config = dict(
    n_head=6,
    vocab_size=2048,
    rope_fraction=0.5,
    parallel_block=False,
    optimizer='soap_variant',
    warmup_steps=200,
)
Each number is 128 + 24 x the weight over its row's rms, rounded and kept within 0 to 255. Layers, rows and columns count from 0. The size above them is the row's rms in percent of the matrix's.

# layer 13 attention output (transposed), 384x384, rms 0.147, rows 30-57,93-121,157-185,221-249,285-313,349-376, columns 288-319
size [121 117 110 106 118 116 111 109 118 116 115 109 111 114 118 114 114 118 113 118 124 111 119 117 114 106 114 113 105 109 108 106 103  98 105 106 101  97 110 107 111 108 103 109 102 109 102  98 108 102  98 108 103 109 107 105 105 104 107 103 107 106 110 114 111 118 105 108 109 111 112 111 114 105 109 117 112 111 105 104 105 108 107 109 112 108  78  75  76  84  76  78  79  89  84  81  77  77  79  77  74  77  78  79  80  78  75  81  86  76  77  76  78  81  71 104 105 102 102 101  98 101 109 104  96  99  97 105 109 102 102 107 108 105 110 103 104 100 108  88  93 106  95 102  91  87  97  83  96  94  84  86  91  83  83  91  85  95  87  82  86 100  91  91  91  85  81  90  81  83  90  85]
[[135 144  86 127  81 138 124 116  81 167 136 104 127 142 130 121 145 189 116 159  99 114 151 113 141 100 109 116 168  98  89 120]
 [124 129 136 143 177 145 153 168 144 151 158 106 166 119 141 139 156 109 111 143 121 197 136 169 113  79 132 151 132  85 109 159]
 [100 149 101  94  79 139 134 135 119 140 178  95  92 130 130 107 138 135 107 119  78 139 156 136 116 107 160 137 114 143 138 131]
 [139 162 101 112 151 115 134 118 111  80 106 171  91 112 108 141  93 136 101 130 117 160 114 158 116 121 154  90 162 144 150 140]
 [120  74 130 124 157  90 131 118 120 110  99 130 111 140  94  95 115  93 106 159 143 138 164 148 117 137 143 129 133  80 111 130]
 [100 154 148 107 105 108 140 163 103 100 141 161 141 141 160 141 100  88 139 110 135 131 167  93 142 115 137 155 126 170 143 144]
 [120 149 191 171  89 131 180 188 116 135 163 141 148 157 138 125 113 191 147 109 121 158  93 182 124  89 115 138 155  98 121 136]
 [126 125 104 136 117 114 108 138 109 118 138 140 158 125 105 149 111 145 131 161 120 138 158 140 132 150 148 131 131 100  98 102]
 [100 166 145  98 152 154 100 155 143 118 112 131 107 145 105 162 127 169 126 131 118 133 148 100 118 160 132 129 125 148 126 151]
 [108 116 138 121 131 112 114 104 102 130 107 120 156 111 113 153 157 126  90 146 147 140 129 162 146 121 162 170 128  82 147 141]
 [112 125 156 142 133 157 161 144  94 147 148 159 159 130 112 102 132 130 140 132 132 134 114 149 107 175 114 119 106 148 102 124]
 [137 123 111 122 175 152 137 136 117 142 140 155 122 126  80  96 114 132 130 132  83 120 157 137 113 102 159  91 135 135 151 129]
 [142 115 121 116 136 168 110 125 137 121 128 105 148 157 136  99 131 124  94 108 141 104 101  96 147 108 124  95 176 146 147 121]
 [108 156 114 151 123 118 186 132 109 138 178 121 136 105 140  83 134  57 123 156 135 121 133 149 125 109  81 114  77 103 136 142]
 [ 81 153 131 144 126 144 126 160 143 135 138 135 176 133 129 116 123  91 123  97 108 129  97 143 129 134 154 122 116  59  97 179]
 [127 100 125 122 110 128 142 138 168  94 118 175 137 123 163 118 117 114 123 137 155 136 143 167 101 110 138 136 166 168 142 150]
 [114 122 169 125 165 155 118 140 140 138 120 116 150 111 122 122 118 126 108 125 124 111 155 111 127 165 136 116 124 130 152 106]
 [139 128 122 142 148  97 118 134 146 131 107 137 154 115 140 128 154 156 128 140  99 105 116 137  76 154  91 161 137  88 116 147]
 [150 145 128 102 111 150  91 128 105 157 143 130 117 136 105 111 132 109 123 124 148 132 113 117  94 138 191 154 168 128  61  97]
 [100 121 106 141 128 130 144 141 167 121 138 166  91  98 116 149 154 129 126 115 121 111 155 161 129 107 112  74 124 118 139 150]
 [151 132 136 136 109 131 117 107 133 110 113 131 122 113 166 188 140  94 139 136 142 132 167 144 153 137 128 145 116 136  79  83]
 [137 107  77 136 161 149 154 175  92 154  93  86 146 138 133 139 132 133 142 108 143 156  87 177 120 191  79 140 117 140 106  87]
 [143 127 130 110 156 135 116  98 183 151 151 135 122 128 112 136 118 169 116  89 126 118  92 111 118 138 164 103 144 129 159 132]
 [151 124 147 135 104 150 113 127 124 130 105 139 117 130  99 141 146 120 130 119 126 126 121 140 160 113 144 109 134 144 126 129]
 [107 104  89 142 124 139 147 145 124 114 157 159 125 132  98  93 100 100 139 111 129 169 109  87 143 134 147  82 167 123 148 134]
 [120 105 145 117 123 136  98 151 185 137 121 150 105 143  97 123 144 122 138 108 133 132 117 124 190  93 134  99 139 157 120  98]
 [126 136 118 161  86 130 127 186 130 118 110 130 134 119  61 119 136 124 127 139 169 100 156 138 143 123 152 111 114 110 101 155]
 [146 112 149  81 123 115 130 184 151 163 115 131 193 158 147 150 128 124  76 111 117 154 142 113 120 122 138 141 117 136 114 122]
 [122 151 141 146 116 166 162 117 133 150 135 121 123 138 100 138 134 160 160 100 152 134 127 135 110 152 140 128 156  49 148 162]
 [ 95 129  92 158  91 119 142 128 147 161 122 139  97 118 166 156 131 168 129 123 124 124 160 105 134 118 152 132 154  95 102 117]
 [125 120 146 159 161 122 134 145  98 117 191  83 139  94 111 147 156 153 123 135 174 197 118 168  95 133 133 146 177 108 118 131]
 [107 157 107  85 130 128 104 138 154 149 180 119 111  97 123  98 106 149 143 105  78 117 132 124  76 133 151 159 106 108 149 110]
 [ 95 135 134  88 119 123 136 119 102 129  78 109 111 116 120 163 123 113  88  80  89 120 155 103 127 135 140 122 131 119 155  90]
 [135  95 126 155 155  95 129 133 132  90 107 147 137 127 119 101  99 110 135 144 145 128 151 135 127 161  98  99 150 124 136 142]
 [113 119  71 119 147 134 115 138 145 161 125 149 132 156 162 173 130  84 135  97 114 143 157 116 125 117 135 133 147 118 147 109]
 [146 118  82 160  97 123 162  93 119 145 154 104 151 143 119  88 136 112 149 135 136 118  99 102 159 115 141 150  96 143 117  90]
 [130 117  88 137 136 112 141 141 113 163 139 132 144 140 130 127 147 143 179 173 160 154 134 115 174 177 141 130  98 116  88 126]
 [129 174 111 125 189 158 131 115 111 115 130 141 143 142 142 127 111 158  76 110 107 108 149 110  89 155 135  94 101 143 121 128]
 [146 105 157 136 112 154  97  98 141 145 154 134  86 128 159 121 119 133  72 118 124 107 175 118 165 116 106 126 135  65 120 147]
 [136 153 110 136 142 144  96 121 125 145 149 156 166 134 144  96 109 103 132 154  98  95 127 195 159 109  63  98 117 175 137 104]
 [111 104  86 140 156 190 163 137  98 114 154 114 141 109  80  94 126 151 131 140 117 126 150 133 127  96 145  97 165 105 114 124]
 [139 108 147 178 134 131 105 132  53  92 152 116 123 147 124  93 106 140 132 157 112 129 106 135 145  99 137 100 117 141 142 134]
 [144 130 153 144  72 124  75 136  82 120 136 132 129 128 144  45 122 135 129 146 130 122 117 112 177 163  79 154  46 117 115 185]
 [113 158 132 111 131 142 131 136 192 129 161 102 121 114 170 117 107 158 109 133 134 139 133 158 127 130 168 121 167 101 101 126]
 [132 121  99 122 158 106 136  88 143 112 145 121 151 131 112 130  99 184 133 193 132 141 120 125  98 158 137  92 123 123 152 157]
 [116 154 172 105 146 146 172  86  81 151 150 146 173 129 107 147 149 107 102 104 141 138 127 125 147 138 122  57 114 107 116  90]
 [116 104 107 176 161 154 162 139 110 136 103  99  83  86 117 160 110 140 114 110  88 114 152  81 107 132 121  94 114 100 131 141]
 [161  98 119 119 140 128  75 131 121 136 113 120 116 109 112 107 100 123 127 107 142 140  63 107 100 114 133 160 164  93  89 105]
 [163 137 133 161 118 122 140 135 115 155 123 134 121 135 155 147 133 122 163  93 130 176 159 162 138 131 139 143 141 130 107 142]
 [126 135 105 149  73 144 125 107 117 130 137 136 153 140 151 109 110 124 146 158 128  85 112 109 133 154 125 145 126 136 122 119]
 [107  96 108 126 141 113 141 118 132 140 110 121 146 128  92 136 131 136 116 146  98 144 103 143 151 157  97 163 117 123 143 115]
 [110 141 102 166 142 121  80 106 124 153 132 119 115 129  97 126  95 142 149 126 147 138 116 141 149 137 128 113 138 184 140  85]
 [125 107 139 104 145 156 124 125  91 159 143 122 173 125  90 124 160 152 136 174 125 134 148 132 122 186 124 104 135 128 133 103]
 [128 132  89 141 109 151 151 149 146 135 108 108 173 144 124 117 132 123 121  98 138 186 115 142 121 133 106 174 120 140 137 133]
 [104 143  92  97 123 170 124 103 145 123 145 124 146 126 129 125 153 152  96 120 122 137 164 122 150 128 113 114 184 142 106 138]
 [144 103 136 197 143 144 144 177 151 102 147 102 122 151 103 105 123 104 131 127 132 119 158 138 144 111 101  87 137 114  98 122]
 [151 129 180 101 101 157 149 134  96 144 105  98 123 154 116 116  85 114 102 123 134 158 135 104 134 142 135 137  82 107 124 144]
 [114 129 119 180 104 141 135  94  97 121 166  84 137 122 140 111 106 107 133 124 129 136 122 119 117 115 107 140 127 140 127  97]
 [ 98 117 156 127  85 123 141 137 129 150 160  65 149 160 168 131 135 142 119 135  77 146 135  92 127 105 134 126 139 148 104 139]
 [138 122 148 126 138 116 163 119 145 149 111 130 152 153 133 148 124 115 131 154 146 134 133 147 132 121 163 117 110  82 109 112]
 [123 157 145 120 128 174 125 127 102 139 150 142 127 161  97 105 133 144  87 135 114 157 128 139 136 115 144 131 142 123 106  94]
 [174 135 123 169 110 142 142 115 130 107 102 161 144 107 136 147 170 142  86 101 133 157 107 128  86  78 129 108 120 146 182 188]
 [132 149 141 126 131 112 106 116  93  99 108 119 147 181  91 101 114  65 116 153 142 166  94 160 156 113 134 125  88 127 160 144]
 [126 105 124 149 101 128 128 118  86 100 147 136 127 105 138 124 150 115 127 120 122 156 134 101 122  93 165 135  85 159 157 163]
 [132 130 145 118  93 106 145 136 119 114 104 128 128  94 110 145 105 139 166 122 177  90  98 150 138  91 114 171 183  87 129 168]
 [118 129 121 152 146  92 154 121 149 150 120 148 125 102  69 143 104 123 101 180 125 148 132 146 111  81 131 129  82 126 123 123]
 [116 125 120 157 156 114 114 136 117 123 161 104  91 192 118 151 138 116 126 151 107 121 108 109 158 179 117 100  98 144 150 120]
 [135 130 150 110 128 109 116 133 137 123 155 112 142  91 110 158 150  99  68 141 167 159 109 134 131 145 134 181 105 129 125 149]
 [114 146 115 155 126 133 107 130 104 140 153 132 113 129  98 108 142  96  81 119 105 147 126 135 107 133 114 137 139 156 125 110]
 [179 109 118 180 173  95 128 138 132 149 150 163 150 122 109 123  89 163 146 119 129 133 147 137 170 117 147  93 130 157 115 161]
 [125 100 126  79 165 140  99 141 125 148  85 121 155 169 130 108 130 128 136 142 135  99 117 171 146 137 134 135 164  93 124 114]
 [120 135 137 178 134 141 161 127 102 114 138 151 122 132 130  86 104  77  88 128 142 122 118 124 124 119 123 112 157 122 142 162]
 [119 124 165 149 126 111  97 139  97 148 126 146 133 166 109  95 103 115 120 127 112 145 137 125 116 113  86 122 103 110 104 157]
 [132 115 145 132 149 107 107 138 151 123 111 165 123 150 160 154 111  79 153 174 125 138 154 160 101 137 123 115 111 151 135 132]
 [102 112 151 137 134 152 113 161 114 136 117 130 174 125 102 132 118 140 132 131 142 142 156  97 153 169 106  75 136 156 108 148]
 [130 136 139 142 165  83 110 148 122 129 124 119 112 147 128  86 122 161 101 111  90  96 104 137  86 137  81 163 155 116 140 143]
 [110 122 131  94 125 137 167 100 108 146 125 140 103 158 103 135 150  98 124  82 144 134 124 134 104 139 165 142 132 108 116 137]
 [118 118  98 141  81  94 132 127 129 131  90 119 108  70  88 177 132 133 154 138 133 105 145 138 128 137  90  95 125 118  92 115]
 [144 149 127 118  72 145 149  99 127 151 155 162 144 150 177 172 130  95 149 141 116 135 176 118 132 112 128 151  93 125 131 106]
 [162 119 134 129 134 121 130 145 132 119 147  86 128 137 101 143 123  89  95 144 141 145  75 137 104 124 104 126 110 135 160  99]
 [151 113  91 120 142 128 143 141 162 166 183 166 139 151  75 115 125 142 143 145 145 132  95 148 149  92 160 128 132 110 133 102]
 [132 138 155 123 116 116 129 143 124 156 162 111 121  90 147 106 138 121 119  96 161 145 127 130 123 119 135  98 133 126 131 110]
 [ 89 131 129 146  99 107 150 114 100 132 153 117 143 155  76 136 102 112 159 149 131 160 163  97 142 125 149  98 117 120 123 128]
 [132 149 135 135 132 119 135 118 188 109 153 130 110 154 116 122 135 129 113 116 138 130  85 109 116  99  87 109 130 133 136 100]
 [141 130  92 138 110  93 111 149 147 132 126 116 170 137  97 105 121 152  99 148 147 139 137 133 167 104 152 108 142 120  93 139]
 [133 105 109 105 115 156 132 152 143 102 117 147 193 137 104 128 108 170  87 121 125 134 135 127 120  82 110 140 213 104 132 105]
 [125 107 113 156  96  86 140 135 168 142 152 144 126 113  73 157 168 122 152 148 149 126 129 105 156 125  94 118  99 131 134  94]
 [116 167 140 110 104 120  77 135 124 136 148  75  89 154 124 104 175 183  98 137 120 101 143 149  87 127 122 124 142 143 105 109]
 [114 134 158  98 122 142 172 187 142 169 151 153 134 179 170 127 129 143 127 159 112 113 108 100 167  94 138 154 111 149 164 154]
 [119 159 166 131 168 172 139 149 126 156 151 141 114 170 148 123 139 142 112 140 125 114 158 171 130 102 127 141 109 153 110 111]
 [114 148  99  92 122 134 126 114 130 123 125 164 114 146 125 135 117 145  79 158 142 104 105 125 114 149 125 130 147 137 119 106]
 [115 127 160 112 154  88 170 126 115 130 149 133  96 146 126 199 110 142 122 149 135 129 119 140 117 120 144  96 132 140 129 127]
 [157 144 130 140 111 159 137 111 119 111  80 103  84  83 132 114 158 117  99 123 105 136 139  84 124 133 146 141 108 180 151 127]
 [ 92 116 160  89 143 115 117 138 111 113 162 116 134 151 154 110 137 179 116 133  90 152 147 134  96 101  86 113 128 118 137 170]
 [159 126 113 117  97 131  85 111 122 109 156 127 128 161 116 129 105 167 108 134 113 161 134 137 149 126 166 137 103 113 100 119]
 [133 108 128  76 125 109 152 133 164 143  95 145 158 128 125  78 110 109 117 121 117 142  93 132  94 117 134 161 120 167 125 151]
 [124  94  98 155 167 109 170 159 102 112 136 167 158 161 123 102 122 139 133 153 154 170 144 157 121 109 158 140 104 151 120 156]
 [147 147 118 135 114 130 123 136 148 117 147  77 110 113  96 115  81  76 147 131 134 152 113  84 138 165 125 117 151 157 103 141]
 [101 145 123 148 109 115 112 130 113 115 157 100 101 126  80 145  96 119 167 119 105 117 159 151 162 102 125 135 142 126 127 126]
 [140 144 148 120 117  94 158 136 121 152 140 118 137  77 124 132 148  95  87 161  99 104 112 127 150  89  90 127 167 165 115 118]
 [143 141 155 130 117 102 158 114 108  90 135 119 150  97 136 126 129  73 130 118  98 143 103 156 128 137 125 110 151  69 177 143]
 [105 111 145 172 122 132 106 114 125 146 166 140 149 132 134 120 109 120 142 112  98 130 100 141  98 107  89 135 119 141 130 106]
 [ 98 135 121 137 156 154 153 142 165 120 157 119 143 158 141 138 134  96 123 141 181  98 115 163 134 135 130 143 122 190 122  72]
 [132 134 159  94 140 130 145  96 133 126  68 151 151 162 126  95 123 180 158 138 134 117 119 149 142 142 113 100 148 124  77 124]
 [118 135 148  97  99  91 123 144  99  88 154 111 144  84 183 137 149 105 133 124 123 126 146 136 124 112 104 192 150 125 124 156]
 [135 148 127 111 133 146 118 111 105 115 119 147 141 157 151  93 105 138 174 121 151  80 156 127 110 141  96 124 129  98 149 130]
 [118 127 132  92 145 104 158 104 147  98 120  96 112  93 130 131 137 149  75 180 131 143 155 137  95 157 129 127 124 120 129 144]
 [151  78 132 144 129  84 113 158 118 138 160 136  97 145 149 138 131  79 154  88 108 169 149 113 108 138 178 129  96 115  95 115]
 [122 112 130 136 103 182 136 151 134 133 114 130 138 161 143 112 103 160 148 165 124 113 183 143 183 135  78 177 109 117 146 141]
 [157 103 140 136 160 140 126 180 126 143 135 163 108 116 170 103 156 140  96 122  98 104 153 117  85 122 121 146 136  97 131 104]
 [123  98 126  53 140  97 119 123 145 115 134 103 147 115 119 110 108 126 131 156 100  59  85 131 180 132 128 159  96 155 125 107]
 [105  99 103 166  46 166 115 113 113 165 161 152 150 120 141 142 180 121 145 109 182 138 178 134 115 107 154  88 174 117 160 115]
 [132  95 133 179 168 127 139 109 124 175 125  95 103 137  76 158 136 142 142  97 121 103  81 127  82 157  96 106 134 147 128  91]
 [103 132 156 122 182 139 160 150 138 161 107 109 106 170 116 120 115  89 132 151 115 132 103 135 158 121 158 145 103 106 124 139]
 [104 124 130 107 194 113 145 113 181 105 121 138 110 113 133 121 130 130 110 119 112 124  99 111 128 126 159 154 191 122  82 131]
 [149 136 139  92 120 133 149 104 115 125 112 124 138 143 166 133  94 138  98 166 110 113 124  62 128 145 129  93  94 153 158 103]
 [134  96 174 118 163 150 174 149 136 132 133 118 118 134  85 119  96  91 117 108 133 149 123 135 104 152 141 145  95 134 165 150]
 [132 132 145 128  79  81 144 107 145 144 112 152  92 128 137 139 132 104 139  86 135  93  99  98 142 136 179 108 108 182 167  90]
 [169 103  98 136 124 154 166  95  89 103 113 164 140 124 139 157 107 116 157 160 168 108 134  69 136 130 101 165 139 108 154 152]
 [133 175 122 139 133 164  96 140 149 152 127 109 139 166 109 160 128 118 168 115 118  81  91 148 105 153 127 147 154  95 142 127]
 [139 158 142 146  99 134 122 129 136 123 141 144  89 133 162 131 145 160 160 106 106 117 143 126 143 116 139 128 166 125 117 110]
 [158 141 146 120 187 139  97 109 163 156 120 111 120 127 134 111 134 123 134 149 102 130  90 131  99 126 133 133 142 100 123 113]
 [133 166 123  83 145 148 106 161 137 121 131  97 146 118 135 154  78  93 132 116 120 114 144  97  99 130 114 116 143 137 147 140]
 [125  96 101 145 139  99 158 152 135 122 124 116 104 152 123 139 162 139 104  73 158 131 119 115 120 107 142 109 146 144 134 127]
 [105 135 107 177 101 118 142 145  88 135 146 136 137  70 135 102 115 144 170 130 177 106 103 125 146  96  87 111 131 136 126  88]
 [167 108 116 122 122 125 145 128 132 129 115 153 106 128 117  94 103  99 146 146 130 126 128 119 103 141 124  88  96 136 146 140]
 [129 127 123  95 116 103 153 125 163 131 143 118 123 143 108 133  96 113  93 130 125 161 156 111 141 123 163 183 157 105 140 121]
 [136 117 158 121 106  99  92 115 138 100 135 159 161 130 179 141 176 128 140 158 156 135 136 151 102 170 113 138 126 120 125 136]
 [124 142 156 124 161 118 121 150 136 154 135 129 143  82 111 108 118 117 172 108 143 150 159 111 149 132 112 146  99 132 127 151]
 [177 124 152 149 170 120 129 125 127 141 132 160 121 148 119 166 155 120 139 133 145  82 141 122  96 128 140 132 155 151  74 108]
 [151 134 111 157 120  98 154 143 104 125 119 139 155  97 101 126 151 120 131 129 124 157 132 123 141  84 120 178 161 171 156 150]
 [120 146 104 149 108 100 101 167 112 115 124 103  82  94 121 139 152 144 105 114 129 121  93  90 161 129 163 112 105 140 143 110]
 [107 101  76 145  98 129 153 157 149 115 150 103  83 129 154 127 103 126 145 142 133 149 119 151 135 107 130 145 128 121 138 152]
 [110 125 153 118 113 119  77 141 119 105 117 160 140 137 140 141 140 125 131  83 187 155 130 132 135 112 127 122 128 137 152 126]
 [ 95 131 109 150 120 140 122  99 133 122 116 125 157 146 126 144 116 162 134 131 127 108 179 113  97 134  90 120  92 135 189 157]
 [109 109 158 146 114 133  93 176 117 129 131 111 142 171 145  89 120 133 122 152 140 115 143  90  96 128 102 126 134 122 102 127]
 [153  85 139 123 156  98 120 138  99 158 142 136 105 137 119 145 116 146 100 143 114 132  90 108  50 126 132 150 138 158 149 133]
 [138 164 152  93 119 133 141 126 132 108 128 130  93 161 142  98  92 100 132 140 127 125 143 137 131 110 130 136 165 154 118 167]
 [126 157 133 155 108 141 166 124 119 100  73  99 129  90 148 137 130  89 120 111 118 140 149 147 111 127 127 116 144 124 112 126]
 [122 169 111 119 128 123 152 108 143 122 178 117 165 100 143 145 119 126 152 124 116 105 125 113 151  86 116 151 110 150 128 152]
 [160 139 190  82 109 156 121 134 103 145 129 132 125 124 161 146  89 159 118 117 150  94 154 153 100 144 117 147 120 104 116 124]
 [144 125 134 124 112  83 145 120 121 152 122 136 158 126 168 159 165 154  85 110 155 124 121 127  55 147 163 120 114  88 126 122]
 [127 134 153 124  86 125 129  93  72 143 138 153 105 117 186 128 142 121 130 102 107 129 133 139 126 133 136 123 106 133 147 116]
 [119 118 103 148 133 130 142 121 136 133 135 163 117  69  86 156 146 146 127 158 149  83 135 166 155 141 117 123 132 109 138 109]
 [135  93 158  81 127 162 113 142 114 139 117 125 130  96 131 125 124 118  97 123 111 152 129 165 105 168 170 105 131 169 105 115]
 [139 157  81 102 121 152 123  98 143 108  65 194  99 126 117 165 128 156 160 160 186 131 106 166 140 146  98 129  90 129 115 156]
 [138  91 161 124 118 146 106 155 128 110 146 118 171  89 144 121 126 151 126  86 113 166 147 140  86 147 111 108 117 109  53 129]
 [140 134 120  97 108 119 123 128 156 106 130 101 146  93  84 119 150 136 165 142 135 110 132 123  83 129  64 126 155 168 129 135]
 [106 113 184 145 177  98 124 191 143 118 145 128 107 129 170 127  93 122 146 118 102 129 106 137 144 114 163 111 122  98  79 141]
 [135 127  97  96 159 131 171 105 142 143 129 106 141  97 151 106 158 115  94 124 103 121 139 109 138 150 126 156 147 140 124 102]
 [150 132 123  86 131 144 170 174 153 118 146 128 118 153 147 123 112 135 104 126 196  92 111 125 161 144 105 159  88 109 159 103]
 [157 118 105  75 142 114 154 141 107 124 120 184 110 140 144 147 131 116 111 162 107 179 149 150 149 115 141 114 117 137 141 124]
 [139 106 170 137 135 122 110 128 106 109 150 121 139 115 150 112 143 182 121 150 145 148 128 104 100 135 115  93 132 138 176 118]
 [140 154 146 118 116 128 117 108 143 146 104 114 104 118  60 144 123 121 123 157 146 134 127 110  96  96  97 131 154 119 147 130]
 [152 173 131 139 107  88 152 113 151 168 112 115 135  99 100 149 125 137 151 129 141 184 116 150 121 130 141 130 142 146 140 104]
 [127  94 187 119 141 170 121 164 105 181 127 124 106  97 186  98 138 150 141  86 131 123 140 127 147 104 180 116 131 122 151 166]
 [122 150 111  99 116 137 120 124 118 107 102 109 120 157 161 125 148 108 121 141 105 141 129 115 103 140 133 134 114 105 136 136]
 [147  83 124 154 110 110 164 140 121 134 159 157  84 117 161 114 104 115 129 120 165 133 124 118 100 144 105 153 109 131 128  99]
 [124 113 115 103 121 101  87 132 162 152  92  99 116 120 136 166 140 135 121  97 113 110 142  63 156 164 109 115 158 129 127 114]
 [113 110  93 128 164 104 118  96 123 121 130 117 180 120 195 175 154 116 141 180 147 177 136 131 141 137 166 118 158 112 177 167]
 [132 125 136 131  96 134 114 130  98 155 120 155 121 140 126 146 153 142 125 119  89 151 111  89 156 117 166 182 166 133 139 131]
 [133 102 165 154 101 146  94  96 146 148 150 134  90 104 134 124 104 113  94 128  81 139 139 126 134 126 126 152 114 157 120 122]
 [124 150 106 103 140 168 157 167 149 137 146 113 152  98 134 157 138 108 114  99 102 142 126 128 153 107 162 113 103 111 132 103]
 [103 163 108 137 131  95  80 142 187 103 110 130 145  95 152 127 193 131 118 169  76 173 111 127 203 120 110 116 133 132 146 124]
 [128 151 144 106 180  97 115 180 113 103 116 124 189 133 135  93 140  83 111  93 150 105  71 107 139  96 140 171 134 114 155 128]
 [122 132 107 120 120 133 106 143 168 118 131 110 135 160 128 103 124 152  90 124 148 136 111 133  94 136 102 110 141 166 154 146]
 [ 80 150  76 131 121 109 123 122 125 135 156 151 129 163 176 158 178 125 182 123 131  93 151 133 134 123 126 142 167 124 108 114]
 [103  94 165 128 125 130 130 128 113 101 103 171 114  93 150 129 139 163 100 141 117 125 131 100 154 129 125 122 141 181 125 166]
 [135 123 152 105 111 138 112 113 141 151 122 126 111  93 143 119 157 148 173 123 115 150 146 112 138 147 102 148 137  90 111 142]
 [157 138 100 148 153 100 129 145 126 120 110  98 113 154 139 142 153 135 127 157 149 108 139 123 176 137 153 137 161 141 115  87]
 [144 143 134 122 137 173  89 132  82 130  81  93 147 110 108 131 129 146 167  81 113 139 144 111 134 134  98 105 133 147 139 154]
 [110 150  82 124 119 134 105 104 143 122 113 158 126 165 139 165 156 102 148 101 126  78 139 117 102 180 110  99 173 151 132 121]]
# layer 13 attention value, 64x384, rms 0.202, rows 30-57, columns 288-319
size [ 99  99 101  98 100 102 103 104  96  99 102 100 107 101 103  98 100 104 102 100 103  99 102  94  95 100 101  97]
[[142 110 128  89 140 130 152 134 115 135 164 140 130 133 169 113 135 152 137 135 132 141 125 110 153 136 126 125 107 168 129 125]
 [ 81 136 148 132 153 142  94 126 129  81 126 123 125 119 101 144 126 138 124 105 136  91 134 102 142 136 100 129 129 122 159 117]
 [126 130  94 140 172 121 138 145 144  81  68 130 135 155 161 137 142 115 161 106 130 152  90 115 132 139  85 158  85 129 145 130]
 [115 127 111 179 163 126 106 106 142 156 111 137 161 120 108 152 133 106 151 146 110 113  89 109 168 147  73 167 105 115 100 147]
 [149 144  74 161 130 166 134 113 127 144 177 133 133 146 165 200 115 163 110 128 121 113 143 122 118 174 131 124 109 172 104 113]
 [134 142 111 140 112 108 125 126 145  88  97 142 136 138 119 148 135 108 102 174 122 109 121 185 151 138 101  97 149  93 124 167]
 [103 170 134 130 133  88 118 123 161 123 128 138 135 137  98 131 181 141 100  87  96 108 169 116 131 169 168 102 145 140 143 111]
 [101 180 118  83 152 120 137  98 136 154  90  70 145 156 146 117 135 148 155 167 112  93 121 114 119 115 173  87  95 100 102 113]
 [100 157 116 110  81 145 142 169 105 102  95 121 126 123 139 133 120 103 116 110 173  70 112 137 106 135 131 147 157 114 124 134]
 [136 122 112 158 118 138 119 170 169 168 134 110 107 134 150 146 113 178 173  86 162 113  98 142  74 128 125 102 134 136 101 141]
 [106 126  89 118 133  99 130 111 147 102  87 140  89 148 147 123 100 149 129 157 109 102  68 124 117 159 142 117 128 120 126 108]
 [169 113  77 117  78 115 122  81 152 140 125  86 144 150 120 119 155 106 111  87 150 168 136 137 160 135 139 168 119 162 152 171]
 [113 140  62 109  98 123 126 149 139 103  90 143 109 100 133 174 129 146 101 143 109 111 132 108  96 130 159 149  89 134 121 174]
 [128 103 121 120  99 142  84 140 142 138 104 142 155 134 108 172  74 153 115 130  87 128 166 106 114 170 142 137 141 131 105 137]
 [141 140 132 167 115 123  80 146 106 136 130 135 119 112 144 101 105 138 156 109 162 111 145 155 115 118 103 143 145 168 130  81]
 [170 102 101 117 137  97 178 136  95 157 154 124 109 126  98 101 146 105 114 130 121  99 131 136 150 108 102 113 139 135 135 117]
 [107 166 110 140 118 140 148 102 115  96 138 127 120 158 116 160 161 137 127 169 181 132 134 108 114 137 103 127 148 100 143  99]
 [143 160 114 148 111 146 145 169 119 148  98 117  92 127 136 172 111  75 138  97 103 158 100 106 126 152 119 152 110 117 127  79]
 [151  98 134 156 125 147  98 102 108 104 142 105 112 110 100 166 142 161 117 153 154 146 121 124  86 112 112 103 109 175 119 115]
 [148 122 134 149  85 146  78 170 133 145 131 116 109 161 143 132 105  92 125 169  97 124 135 157 131 140 124 148 137 153 174 138]
 [140 132 141  74 109 124 142 134 145 104 140 149 139 131 125 112 131 147 155 153 159  89 128 113 145 122 177  76 146 129 139 140]
 [101 146 137 136 130 103 157 151 117  91 142 112 136 139 135 105 162 130 120 136 136 105 138 136 131  94 133 140 132 154 135 122]
 [117 126 134 129  99 124 135 145 130  81 139 147 164 133 132 107 164 119 177 158 131 118 141 150 152 106  85 128 134 106  83 125]
 [103 143 126  95 142 119 170 139 119 123 113  86 100 152 123 145 142 140 121 114  97 126 131 146 124 162 142  82 143 155 141 100]
 [130 110 114 118 158 121  90 128 144 124 112  99 147 103 180 131 107 125  93  91 109  99 120 108 178 151 126 137 126 146 133  89]
 [144 140 133 105  91 123 129 135 124 124 124 128 138 107 175  95 104 108  67 134 144 150 138 155 106 158 149 128 137  90 153 157]
 [139 102 142 130 122 136 157 149 124 146 156 149 115 112 158 105 135 150  95 132 105 144 122  98 100 150  99 144 128 153 130 132]
 [100  85 120 137 108 110 125 150 147 126 148 157 111 120  94 115 120 133 182 123 114 174 103  93 146 172 129 123 129 146 119 123]]